Weights of a small transformer language model: LayerNorm before each block, 9020 steps.
Each number is 128 + 24 x the weight over the matrix's rms, rounded and kept within 0 to 255. Layers, rows and columns count from 0. Numbers have three digits each.

# up: layer 8 MLP up, 768x192, rms 0.0898, rows 468-514, columns 128-191
# down: layer 8 MLP down (transposed), 768x192, rms 0.0905, rows 468-513, columns 128-191
up468:119131160173131189143166135115153114135119150132105102153136157095150116105116142110132121094147155115151142124136175109138093118103114166172142097144120134144116127110161146097128142118133124
down468:138085085113136104102100118151120126147125120154135127104127106099092121160143133163107117157125116144097119155132120104071163154152116122103148086086142103119148151121116129126123133152131113
up469:167097125137097117136088163128098126129145140169092158078148128103123106072099114149120100126117133141150124129133109103120125145131140142153098123098142172111140145145102125103100094110128102
down469:103143143148112106146115107119132142127118093086144105162118171107145155135142107087153139162138128103135113131113154173113082131145113126158161125143099104147150114118123129155139116127176157
up470:112140187135134115093088111119138173114070139088130126128113106132124150152115125126104148148117138134150115136143133094086147158109146119106130088107111130112141156129147130103100131158122147
down470:156149107135147117182172133129145125114157119150101104102123153137116115097125115139103124108097122147079110147122133123136108128137108146148122121139132129148097132146110130152154150116114128
up471:101103110131087130112144132105098071149127152095128144090201109136132117119137104105096126135151095138099115149192193148091122157105166150109118136105093126146133144149110134142131150117116122
down471:154122086123139094159142134106185181161097118134102093115127150122150161142112140102145134155094128081178095084109122107142110144120128104153110142116161146140179074140113143131155077126112114
up472:150115149111117127120145117100107087145140105128132099114150117117124121140130139127120129133118111156131098125129120137128084158102147114145125112164092119163122118098110123147119084175125123
down472:115126091122127138119079130167125144151121161143092169138118129120158117114110122108141143152138169118127161112157154117150143096136138139125113104092179121142123142125136104130139124101116111
up473:130111097101147139122150155139114127142147099160148113119158158139131123137081116144097119128102103130139149094184086129166159157121116075133101140139134225114113097137123162150153114135128162
down473:139142151110080098098098122145153096117137148133100138136145131133113160184181135132139111127152100094134112134105187098101117112131137170098141109131126033168155144115075094077184152125131124
up474:094135125097125182101104126093105136124156169144111125114121117149120144123117151105131154155148094131103102159132138110147155075148114107146117149141128096139186122117147132124122098155165146
down474:161090168123126118174117154102161122125122156107081122113131151133179131143146121146115118124111114118159179120134129146111101153116160143121135109114128136144117115129145114082159150132117076
up475:129118121107096171133094097165140117128109152140125135106100105117117113126149150099131162146157096122080082145145106118154088056076154112095080157133121174145113092106081119143114107158127158
down475:151164038148096066145141089174126179191093145164117110157132128130152166137160133133111179117155179168152111155113137094133139148119152139140173132102059059116123122142129105107139105107106094
up476:137124158099134138103107162147103098177123125112136155095104126131112100142120151149155153141133110120110140167163078115122122100138108162140100130138118156098118132159128121140129152163084104
down476:124123083153128130134142133105158091145105138119128120158190135111139130087093124131136131119115138124164093110111178085165112141136100086142159123110115114126164125124141122128149084107188189
up477:157074099164123105121147128100119117096148131160171158108155168108105127129070098108106110127113174132109156115130151108108100158074147140153100085102098156108131137146102139110113147151161121
down477:135116122135141111113124161156107112164083114103118150158120131160110130150154184122163120148166115123152080142118128134150109113168108138126180119132156138136165159140127130094137095096134147
up478:106166122167137102122136148137181138157127073106160137099135148117101129136140141141107129137130133143109125122164150077116101123146133148115124110137107146093144131121109160152132132145122115
down478:108061128122145126115143154121112152116123139162122172131144120136153139139112133139126149101134163138141145122106090155107153120128123140155151109119126138130114117128125131095118128092151126
up479:092133136115107128107140112127129126185135114164086139151143126146113114109099125131107136114156093112120094150171064097154145139123130099182150125125159134070150188145133152112137171124117150
down479:129106100132085161101072157160123122063164105122134117138104128126126113129113136109147109132120136144092124132063165115125111138133139148104115146098131129170137134110080132132131104144107119
up480:127128157155117142121107115076112147125149132181138134121097129141108112111105167140109165119114097137122114110161117089156127154154127128130130098119116104136149160147112174129133124110168163
down480:105141095160161104142153098182120099151140148088121094150153144141176099148140114127134116114111144116141166140084122150143161109071157123114101139146134144120118093118145150099145123121058124
up481:106099156127118163129154158161128168148105127154126151111181128152146107107135129119127150120149112099115128161125116096108101114113111135131118145104134115160130129164080155115095096127118130
down481:157092122107112117135137119103134095091141167137135119138114145149115139127159118107099132109120138146151141108117131113127129115103135110145121133131088122156114119126130103121152120145124151
up482:117156071139127141159129152104096150111115109091181151127132163185126102130128110125097119144145146127124125100129152088096145153094128128138111138114137147140110111095101135114131176104101186
down482:139130110110095114099124104097164084163173156140098113112133116076101117107095124118123130102115124124142129125129140124126109118095150154128137131100152132071126161121158117152127122132152112
up483:159090167167081140075090132134124117069124160153154135096121162128078152127115118107140104109111132092126115090160150136136078085079158107142113067153105110125097140135115101140152141155133142
down483:114144145121135126102118149105125120165107117104104093145116135130139129138144123148121129160092104130142113163138139119125114136101112119145136159164131141116131138132119127144137106140146131
up484:128145122122122130102099114113158114145110161120161126096145155101090099121134098140165132116167144171135132121152123123151093127119143114127133142163142129135164127182109124110123120145114122
down484:110096167123170106110144156134134115098146120070115096107106133155115141132124118145150132160114119108141137143114095125112137147114136110107137138132130149146095111081134092101116137156115130
up485:109123143190117161158102125081102161142138145131150137135107123143149137126158172075122134105103154173120133136160135144130138125124173156122118125145113142178179117115095117094103133129139111
down485:095125162100114126138125110148156096127127127118122145134100158127111099143093114137110110122154151172168174164140122160111207092087141165100157151087090133141109089129134132096137089121129154
up486:138147144104130115138135144104186131179099126106102132126163169112151129146123121124118141145140145170107122130114140122116133157150130121122106096164139143106162130095137127097101134119139129
down486:110111129127110126111124120134093155105101134137140162120133150154110127128141140102108120128139135133132140095065138145136113143118138154116104199131146125164071136182103106131150092135120115
up487:152093125125117177118126155121170132126109146164123101156171113112123123118151126110125163137146110124151133121141107136169125105098127140156117132116092096135140188152118125159103130145119106
down487:123139128146143112146139097154123127115110170070110123080147126109127142136088139152173107133130108101108148108121111086134129130100147122094119120138156138102168102116138173120128151143123147
up488:087174111162092142149135124131088107100098121162157129095101148183083165107077080126147094125145148131163112109167097127082146152132157077118104127157122144142132152094100103192185098109146131
down488:168123160163164126158122154071119130138093128122092117167125146139134152122161139163075133135093080128096093106157152157116117121119135159082098151137123081160138079182148081172077123163140109
up489:123139125111112122111144173136126117143145134106126121137129110109130140151110126128083122125131132154104112138107135121121135136154133123110147110162131112131133114095125157103113140131151097
down489:130123096141162133113104102151142128125110124151125129126139168159138134113171109144169133115151112094119119106126142148130129089113133133145144134105161155106158114131092130135153136119116173
up490:120086167130098178129110116113139141156109158128159116099138158134132085126108091078129138120129104132107162168133151140121130114095180092129135098144130161121113108138094138149121133153120148
down490:120145103157109075130131164139125118121133107105172152168142095121083120153143164098125128146102126139138126145117116118122135134180123132127129139150125185122108073140171164104146086135177128
up491:125128137122104141101123133091131138107148136169126144121188110112135118113106153147108129120123118170154141125121137113147113126156109167110116111152050114186127136149103154111157142146136125
down491:166147143136160153108085130161123125155110165100115104147145156103159142159087071155110060134128129093134134119140111101108144155166108103121076169137164130100106107140139141114165136141167134
up492:157165142132128110112128172090113115117145127156169134099127098094112097119159093118113162074129131089151118144129135116136100135111132128139093117147121143153129155129104111136139091125157174
down492:121128121120156140141089126154122132128151145119095073130130159135161131137122166122158093112139146126133113123145109144147114139122133133139164139118111130124121124138169106162117153148114087
up493:157132149136114123140134086132140099144136131160123108132151130132110099140125109119094159122127153121147114134172118142144122157114149161121103110142142140154086165183125117125145149141135084
down493:100109145100144144106159184146090117118096141125123119125128129140111131114099112128143094125156118127132136106075149123124096121116114115135155137109116121106158094125114131155149102117111169
up494:130093122155085154104109136135136117126099124138138088120138155164129134171109169115128112144071159094119121157148123148115113161080153137153109179141135155139140117121102128132135110144122133
down494:125113127088115129159091105163137098149121118125110169138102122123139126113136135101156140112191078160142138105110130106146151110157108123154116098103132110106150114132155103170143145130121110
up495:123149125146100151120091132122133150115114082091152123139159115166085154142138145096093129142127114100143118184131141117115123129147137147124106136144147105135142133133126145138104145135109153
down495:112086197131193146130151145102134136145139188122099132118112151114167125091139091119143143115120120172135160105137123109158104112144140109141151118123131136132111117141116119100165104139132117
up496:088122095157091131126109139137151108145121097140159125054120133156084162169126158080147101114165168119145132105168112142119104139133159107144152087128136172114152150132067159140069121102118107
down496:170119157092101101149118124104084148126094117149126134123136106116109109129111131123098129124104115160130122130109177113088132129147136125105110181095090125145107128136155110122191142146158149
up497:171135166126123143074166117114124170097138132123177123089157147134139131131100143121071123132110104136103112143111139115140102126153150096131136146096091135130123117122146182127135099113144177
down497:097155089069115125137124133115129094135147121114122145142143082184120137129114141092139134138123144143152118088150125122142153123120129120134115144162115106144166141103082081117081137181153107
up498:094158111097144114130116116078157089114126133138150091106143110167141163119125164122100100101126166144162132162140159119098102120095146193130152115147088127141152105131125128124141098129157126
down498:119128147127135167110117161149098165164116113134137134141125132100151086118138117102121096115102126129089139163106132175141119135119118132139121164167169135115109091103121105110119130141090122
up499:123150104091086139110136127126131124165123113160173146119122131145125134154138118139101140128144162127147133115142092110107121158126126117097115126115152123170110129106120156110112149125099107
down499:142079141138150123132119159150123101062117117112104093129134162077143131157127139119152120123143139099111120117157139145146099146095129121122153130133139130074135130138128126164127121124109158
up500:105162111157117168132138122122115132128168149098155149132179125129125126143136134120107147130136136140096128136121151168094099136092159133096134106179115126116164094093123157104094132119173120
down500:150135146085120105149125140153097148097124106127137122126135139147135122137129116168133112147141144157103141138129117107132162106085133131143144154139142121141122132157134120093114151137122096
up501:128101120146091124130121148101144125155087136139113076110183114141099068086126097103146154093138145122144071153126119112155100132096180089143137118090111158131150176170147118085086119146084082
down501:130135103121137105138099125154101168117134179101115176163133145143133147175184160104107108158145154134119142121064115120171168123126135130080081169081133122097111089107124162157192101117129142
up502:118158165163096181065105162148172178152137099090129148122094167193118091123121138131142153120164132084175117116132107117116155131101123137131147112106089155181132154158119129126128163122157210
down502:155133148104139135146146139118107190088130152152106099165079137123116103121126099090109102166163140122139108152114153109142122123109130098144075170107136165121142156139109144079154152128103087
up503:122103118116142138126181135162125144159126154135084116099115175140115084162110089127125132080078113163125136095140151107100132143145134114156109131138107133099144153094124137139128178156098154
down503:128123154135123113154102108134139090094132120148157119126139093137103136111134112117172165123152128112134141143110112163133122093111143124118122133138138140153095119133102139125153097098154134
up504:103148143131114122097167134145128133109141122112117151146116156168127151116111110149127136071126098131135140099160168125097162169099150111141128161158091124109168135083094126127092149151055138
down504:065109123155083106089104112147184101156098155103138085126175163115151125127109173130142091120159136096118145118131134131162121180100085130151163129146148130158110100148127151155135148138163117
up505:126121165159150132102093153116113128119136146114149118130135126135078138124100113128093118107112119139124126120182117075103127106134140130137128100130159162127128102098120160095101126139121096
down505:112102095120145151136145149131133078097144118139102112164099121098155134127164166108148137155155111122144121147123144171109117137081127116159120124145143091118112110127130144099098098147150140
up506:140129155131126114079139101153170133103082164121122179109177110151080127120143103115142153088148132145143124134135160121142112110118107110114130135148095135126107135176151149159116061148135114
down506:127111128158118124125109104137102128146164147123167166132167135167108100124139139146167166140105127146117150144140123100144118190120141126125068129144141167141141137095123142158125091085127144
up507:158137170083143130131064145150113113134123124117170121078183114120151179129091114118107132126164157103120107123149095126087070151090155135137104128162139183146115111121096104088133107179138101
down507:159095121146104124116143156119144154139082117063097107145154183179188152085133160165125111168126084087098146092100132107144103134102099158139142120114123143107105113140106094144180101128097072
up508:157124093134120143099086172140093125155129118115080144131108138164132129123095130100110151133125115141099093139162130102122168146150093141154114122135138112142119123110101121163158118163118148
down508:152123128073119085123144122152150175131105146122143109135088137116066152157146133163125118152151134038121099141109131121133091132095134137124168121120127137113164145129145131081107117122136156
up509:129154142128162113128115129124122095150119148150124119108145108111092131128115146107142156118131091135116091132147123086126125146096147127110119146099156093133120160175115107140130122166145118
down509:153105114149107133099091149142122150121151092115129157134118128136150143142111078173127121129136126140138159157114142169117120094130093112133130145107178158128147144114133124137134089099113154
up510:126141115126092116134129138162103080130118107196096139134139157142097130177113169097083109128142129100142108155140069134125145141133163112129112139125125121151118096120115162123154134136112150
down510:156131129119134121128120097108132148132128125128128121096107146121158146094171154134150131117134111144125140126128144121121124116123147124136104128138126141111127122126128091145096125138120135
up511:120102131137133127084107146119173081101095142112150123172130138137116139138146163156134130118155132095136104141183131124116128110105157126123122149154098163136157169119092106151154101164111135
down511:125167115159127154127136152126131123164119105126151125121130133118108154123149104118130135137138146118126161137061130138124093147155139162134193121128104131133108134132151132075132113086124108
up512:133109120172115136153093141117113155085117120112119123104132118150107149108134129106064094110159126181182138103124131149109127169151151067135117106093101161140124137131160152103185128132166127
down512:139179091145115132141157109152141085129149101133116086153150158124127151099139139135176126137123134107111142124123156096101127109107124124111148141152147089152127095175051147140100118124134171
up513:081135136146125104091086127096091080133167097193201115109134120119118126145141082066116148090105042136172151106150164068099133142122119134129121112116091139147125125146141147109154133151115140
down513:110104116194171103111128143167123125166130174138088094113172166095097148106124170194114130147119162107110105128104108138116169155134135149132149151103171119131147133092132178144159100149107110
up514:108105149141124162132135102100150150085120124098172059121117162144144107079134111113152135133160136089153130087162100153119148158145136133102109110108146128217181140133093127126129142159139143